{
  "n_layer": 9,
  "norm": "layernorm",
  "parallel_block": true,
  "init_std_qkv": 0.0428,
  "beta2": 0.95,
  "weight_decay": 0.082,
  "steps": 11460
}
Each number is 200 + 20 x the weight over its row's rms, rounded and kept within 0 to 999. Layers, rows and columns count from 0. The size before them is the row's rms in percent of the matrix's.

# layer 5 MLP down, 320x1280, rms 0.0513, rows 0-50, columns 768-831
096,187,214,200,224,227,193,161,183,160,176,228,188,224,205,191,211,186,182,164,189,188,214,223,203,164,183,231,228,224,165,174,223,238,207,229,204,187,172,210,208,171,174,180,176,219,173,208,245,206,194,188,200,201,212,164,213,223,220,221,197,204,226,217,189
096,225,176,223,195,205,183,212,199,225,213,215,180,226,200,230,235,219,200,206,164,215,219,205,216,209,190,230,174,196,202,191,205,215,207,167,180,207,193,202,166,161,228,195,215,217,208,240,145,206,227,197,179,215,206,222,210,237,199,202,212,183,186,194,184
092,190,206,190,160,189,209,241,236,187,217,174,199,210,218,212,185,209,210,219,211,184,198,211,232,248,200,189,204,191,214,186,204,215,167,178,199,175,179,195,217,176,160,184,204,194,223,174,191,197,209,202,188,206,189,157,213,210,224,202,202,223,222,225,210
104,206,235,201,154,195,211,176,192,180,190,198,221,199,193,214,196,148,255,166,218,188,227,227,222,203,171,199,186,181,210,239,195,199,179,206,185,201,237,191,209,219,194,197,181,212,203,211,200,201,200,215,191,211,189,195,199,217,205,180,238,205,201,180,193
099,205,179,209,189,188,192,169,192,195,191,171,205,213,216,205,204,199,212,225,210,208,200,185,179,196,183,183,192,221,211,201,188,221,171,212,256,201,187,179,215,233,192,173,220,239,196,211,231,206,241,220,209,181,186,248,205,166,181,160,253,189,171,226,253
094,208,197,173,180,210,209,201,141,204,199,187,189,223,206,185,179,210,214,156,221,207,183,177,189,190,187,188,204,196,185,187,240,207,201,168,204,203,190,188,201,154,209,208,171,205,192,212,196,227,216,186,219,187,188,215,214,207,200,220,169,230,181,136,217
096,186,207,215,203,190,180,203,191,183,200,190,202,185,180,188,240,201,188,184,223,211,174,188,213,202,176,212,218,195,185,245,184,233,215,195,270,205,185,189,189,179,210,194,189,231,189,186,272,227,220,224,170,214,190,196,199,188,199,200,199,174,204,191,182
102,188,202,196,181,187,164,208,206,183,219,189,177,231,184,209,218,169,209,209,200,159,187,184,189,209,149,210,189,221,178,190,188,138,216,229,192,218,214,207,223,182,181,185,227,196,208,194,220,168,167,213,225,191,199,174,208,179,184,226,219,198,192,178,209
100,207,177,211,199,199,209,198,244,154,193,191,245,183,194,206,225,201,192,197,202,190,198,241,200,186,179,188,220,167,195,217,225,229,197,211,220,217,209,225,183,236,175,211,224,183,212,248,204,172,191,193,184,185,204,192,203,218,200,213,203,227,184,200,224
096,204,191,219,184,225,219,182,215,179,216,180,204,210,191,194,171,190,215,212,213,210,190,178,198,224,212,224,190,213,233,190,142,184,182,176,185,197,178,218,226,189,209,206,180,193,196,206,187,195,231,180,208,169,197,231,208,195,166,178,197,209,194,213,163
095,204,227,211,126,149,190,176,221,219,201,190,207,231,205,193,208,184,235,213,215,213,221,183,191,220,173,190,199,171,201,205,205,204,244,249,174,195,202,182,205,209,192,202,201,164,187,222,179,194,217,219,221,185,204,192,196,230,235,201,217,221,216,181,191
101,178,217,208,194,197,177,226,187,220,201,225,212,173,191,180,227,172,164,197,208,215,207,202,212,195,192,195,213,173,222,172,193,229,184,222,185,206,189,196,227,168,180,227,188,216,228,222,171,168,206,204,205,188,180,198,180,197,186,208,198,210,218,159,191
096,174,234,188,206,192,189,182,206,204,203,215,176,200,183,194,219,213,184,177,209,205,192,208,192,217,221,197,204,222,180,237,198,208,173,224,195,196,225,200,195,214,211,185,217,220,205,177,176,229,197,227,211,163,183,195,200,186,201,208,177,174,203,196,179
098,198,189,146,211,177,193,156,198,228,178,194,182,173,212,222,188,198,185,208,172,199,181,195,164,163,205,197,181,221,209,179,189,217,187,203,186,207,176,219,193,165,168,178,208,196,204,189,210,173,203,196,204,210,218,234,186,200,191,181,196,216,192,184,165
096,197,211,224,229,184,206,215,196,187,173,175,187,185,207,199,184,197,182,194,207,222,204,201,211,223,210,172,194,214,194,211,184,182,191,181,211,200,189,228,175,190,176,211,237,197,200,188,232,204,194,192,189,227,195,225,215,200,189,167,187,157,189,267,221
095,190,218,183,205,136,213,219,178,197,176,221,190,204,186,218,191,188,196,186,188,219,216,199,187,210,191,195,214,208,193,250,235,187,177,207,220,186,207,202,220,211,192,187,188,203,181,185,184,237,196,217,195,212,202,214,201,200,181,189,184,189,177,181,187
100,226,210,187,227,207,201,186,202,171,193,208,200,177,178,210,203,222,200,157,228,198,188,222,210,192,202,202,192,197,183,196,195,215,210,183,253,167,218,205,221,203,226,190,194,206,197,191,175,207,199,178,196,204,186,205,222,187,202,211,164,191,181,216,194
100,209,177,220,211,200,202,179,217,203,191,206,215,202,198,169,173,217,177,237,190,193,202,192,168,160,216,170,210,178,183,233,199,193,159,187,219,193,175,165,211,211,178,165,205,173,167,217,181,204,213,194,201,171,207,193,180,207,218,224,181,234,189,197,181
101,219,188,237,230,236,206,198,217,211,213,223,209,198,227,178,187,193,186,218,188,194,209,219,218,186,199,188,213,195,200,221,199,216,199,205,190,221,173,230,223,188,174,238,208,181,175,186,217,199,236,161,170,234,216,198,182,203,197,214,233,199,179,195,182
094,194,205,176,179,182,199,200,226,199,176,232,214,189,207,212,233,246,193,213,259,194,201,227,219,222,188,200,204,226,205,204,175,177,229,242,169,181,191,177,191,198,178,214,170,179,216,204,246,210,187,198,184,175,197,219,197,229,207,210,202,181,185,202,175
100,208,200,194,184,210,227,217,189,215,216,200,222,208,183,191,178,235,179,199,199,196,180,246,188,212,207,227,185,182,214,171,198,196,193,215,211,190,218,199,208,190,217,233,187,223,187,259,201,203,193,207,188,215,189,204,193,129,196,232,217,180,190,183,208
101,171,221,203,190,198,183,185,171,185,194,191,167,170,184,195,227,212,188,203,195,236,183,180,188,157,241,210,211,224,180,185,175,175,213,215,227,173,219,198,207,141,183,211,180,197,190,200,240,179,204,227,218,191,172,204,198,186,182,210,196,226,201,203,205
098,174,216,230,194,183,209,211,216,190,247,191,207,235,214,190,208,227,224,200,222,221,206,217,185,242,212,151,213,194,228,197,205,232,219,202,200,164,229,190,214,220,171,258,211,222,159,142,165,219,192,188,212,174,217,208,182,223,215,174,206,200,206,187,199
097,225,195,173,181,218,221,206,183,202,223,184,208,181,219,195,178,167,190,165,190,191,196,211,216,202,226,183,187,177,181,234,186,217,207,205,208,218,220,195,201,208,158,170,198,193,208,201,215,183,209,189,196,201,184,206,201,204,216,206,178,244,191,198,190
095,217,212,175,156,208,195,198,203,193,167,210,201,205,219,195,189,196,186,179,193,187,210,222,197,200,186,218,207,205,187,231,203,214,217,212,166,207,190,215,166,179,174,198,204,200,152,226,235,182,175,197,189,228,204,211,244,231,219,221,206,172,205,208,190
095,179,219,197,184,199,173,177,203,206,182,212,173,207,218,231,206,176,180,197,175,183,196,209,204,197,201,205,203,215,192,237,231,170,206,203,197,206,203,219,215,237,207,213,209,203,183,170,193,196,170,185,225,235,195,199,164,201,204,198,179,198,158,215,199
097,212,216,181,216,212,220,187,183,160,171,243,189,215,217,211,207,205,223,185,186,219,206,180,244,217,229,180,186,202,187,188,193,266,204,187,197,195,194,204,194,187,224,219,202,227,180,181,213,181,185,230,219,206,199,182,219,222,180,190,183,198,222,212,187
099,219,208,174,195,219,223,201,192,197,214,178,173,228,190,200,224,216,226,173,187,216,196,210,191,199,197,182,199,190,236,194,199,238,228,184,227,207,196,190,192,186,189,195,221,230,191,187,164,191,160,206,198,170,167,187,152,177,171,219,181,180,193,206,238
097,227,207,208,206,216,217,194,215,210,218,185,181,180,209,182,167,195,167,226,196,216,204,225,219,208,202,203,192,219,191,191,210,177,188,207,221,176,208,193,177,181,168,192,188,187,197,215,160,194,206,169,229,169,187,244,203,158,194,161,213,197,232,207,238
099,188,195,203,210,216,218,183,210,215,205,197,217,217,209,191,195,217,232,188,225,215,196,184,179,203,207,206,190,196,209,162,155,200,192,215,201,185,181,187,208,220,194,201,213,215,181,240,182,196,175,198,207,199,234,178,207,234,179,168,204,208,219,208,211
105,197,225,200,198,218,205,195,205,183,175,187,238,195,209,209,184,196,203,227,196,196,208,225,207,186,197,199,201,238,190,223,198,180,207,181,177,159,200,192,216,205,172,199,203,174,180,216,201,196,215,217,199,196,185,183,213,217,161,200,201,182,197,249,199
101,219,192,191,194,187,180,189,197,183,233,194,198,206,188,231,196,173,244,212,183,190,200,197,209,200,188,210,225,219,225,187,225,194,214,183,218,189,181,183,223,201,160,176,240,201,199,186,220,193,235,177,198,174,219,203,179,213,206,186,197,240,200,224,215
100,225,172,166,236,207,212,207,185,249,195,210,218,192,179,200,178,194,200,183,185,172,216,187,191,189,207,188,197,228,204,190,174,178,177,222,192,158,246,162,193,189,238,217,224,182,200,157,169,180,201,210,220,178,219,206,212,193,223,205,154,227,214,216,205
101,179,211,178,166,208,208,236,185,178,191,194,202,210,201,212,164,205,181,199,221,169,209,197,225,224,190,228,201,189,192,243,225,201,183,213,229,188,223,188,227,215,191,211,201,205,208,203,160,210,208,198,208,200,192,221,205,194,206,183,180,176,215,192,188
100,186,218,183,167,205,177,223,185,198,215,212,204,218,197,174,170,187,185,177,221,223,224,207,211,217,203,169,217,177,184,179,224,237,226,214,163,219,210,211,196,151,222,188,193,174,194,216,169,179,214,181,189,177,223,189,154,208,236,199,190,222,225,151,196
092,189,186,201,232,218,231,196,177,194,179,224,163,215,191,214,189,155,178,193,205,193,189,207,190,208,207,214,219,183,188,234,239,194,178,227,193,175,194,212,186,183,234,174,195,205,209,186,159,228,204,214,199,245,195,202,202,214,236,170,212,221,173,194,208
099,193,191,220,207,156,176,213,212,173,193,177,208,214,223,218,184,158,174,183,213,179,185,202,186,200,214,243,198,173,218,189,174,221,192,199,210,198,216,261,213,153,205,238,198,205,202,197,191,199,193,197,207,195,206,208,216,189,194,216,174,149,172,165,193
093,190,191,207,139,156,157,201,174,193,207,217,205,195,187,169,199,172,211,189,175,194,199,164,173,165,214,194,169,165,196,208,226,175,241,197,214,224,185,211,195,194,188,242,209,180,203,181,205,209,212,220,228,215,211,205,222,194,210,202,214,193,200,161,219
096,214,177,189,230,216,197,218,225,185,243,167,205,172,221,209,227,196,205,192,198,193,200,180,223,251,202,192,193,191,207,204,208,184,205,220,187,221,201,219,205,193,223,220,217,162,204,218,181,201,198,186,175,197,180,219,192,210,213,190,215,185,174,221,215
098,193,196,185,198,203,225,222,190,180,204,201,202,144,203,198,214,216,210,195,198,188,208,215,182,198,222,193,228,195,193,186,166,186,203,205,239,184,190,191,222,212,176,209,181,210,201,216,152,208,187,202,170,181,188,187,199,176,198,181,211,198,187,197,173
099,200,208,188,208,218,206,194,199,248,233,181,183,207,226,198,243,173,180,204,210,203,210,182,211,175,206,199,195,202,194,173,203,226,186,204,236,215,203,233,198,199,216,227,205,220,208,169,195,207,215,184,192,181,180,196,173,188,198,218,206,195,216,177,201
097,197,171,190,194,192,228,185,224,170,195,206,193,202,192,234,202,188,176,196,211,202,210,189,216,182,151,236,184,170,198,205,175,201,233,179,215,238,216,195,184,202,185,180,213,221,174,253,229,212,203,196,184,221,232,239,190,170,190,197,202,212,198,241,202
101,221,175,203,192,214,209,158,189,174,190,194,210,209,201,218,206,179,230,194,200,182,226,220,235,205,189,199,211,212,189,212,208,231,194,198,200,203,219,222,216,190,180,199,177,196,215,233,206,210,216,194,183,229,190,231,201,207,244,198,188,202,195,223,221
100,190,157,186,199,186,207,161,220,218,205,196,211,229,179,178,186,223,245,202,215,184,193,212,168,180,206,165,194,195,144,240,201,213,223,238,199,213,210,224,200,201,160,201,197,205,232,204,238,216,186,201,204,207,201,195,178,182,199,160,189,196,213,205,165
107,211,210,224,195,219,184,236,206,214,225,185,195,192,205,193,205,224,205,207,203,185,185,221,214,243,211,187,218,168,228,189,193,175,232,209,179,196,205,185,198,195,168,214,177,154,213,224,270,210,208,207,196,212,201,204,186,195,213,173,225,208,220,170,195
099,165,170,209,176,222,203,193,212,194,179,200,171,163,189,201,191,181,221,203,219,177,192,200,180,159,236,203,192,179,184,201,212,198,225,167,147,167,194,183,238,187,181,207,188,186,237,183,144,170,195,213,231,183,203,187,184,196,156,173,198,228,182,183,226
102,210,196,246,229,199,201,201,220,183,187,158,201,230,220,226,179,161,202,218,209,202,178,215,186,207,193,215,192,205,204,208,199,174,176,200,178,229,201,183,183,231,218,213,217,214,189,247,153,174,184,217,217,226,229,197,189,218,261,219,202,186,203,226,190
093,203,178,195,172,209,219,214,203,189,219,242,219,160,199,199,230,174,185,184,216,235,203,189,204,185,220,195,200,188,197,203,185,253,199,223,198,174,211,220,216,203,207,246,225,189,185,198,237,193,204,220,229,189,220,189,197,191,216,191,162,218,205,194,195
099,184,206,229,229,188,192,199,197,214,203,203,211,189,223,214,231,169,190,194,179,211,219,177,207,198,239,192,202,197,218,181,235,191,191,213,184,211,215,187,220,199,216,180,205,226,182,168,173,184,197,213,194,214,201,188,214,180,215,204,223,168,228,176,217
097,198,220,195,240,210,213,173,213,151,223,194,199,197,214,194,169,197,201,188,198,178,204,200,202,185,196,190,207,194,196,181,157,187,214,183,214,222,193,246,241,231,179,180,208,181,200,232,190,188,224,219,219,230,217,180,188,213,214,163,185,221,230,190,242
096,185,211,170,222,218,197,167,169,208,196,220,199,216,193,204,246,201,215,221,214,220,191,210,191,160,202,161,212,188,188,203,220,193,210,221,191,189,216,205,198,195,190,194,189,189,174,177,210,213,202,225,185,162,205,174,225,178,158,177,191,211,208,221,160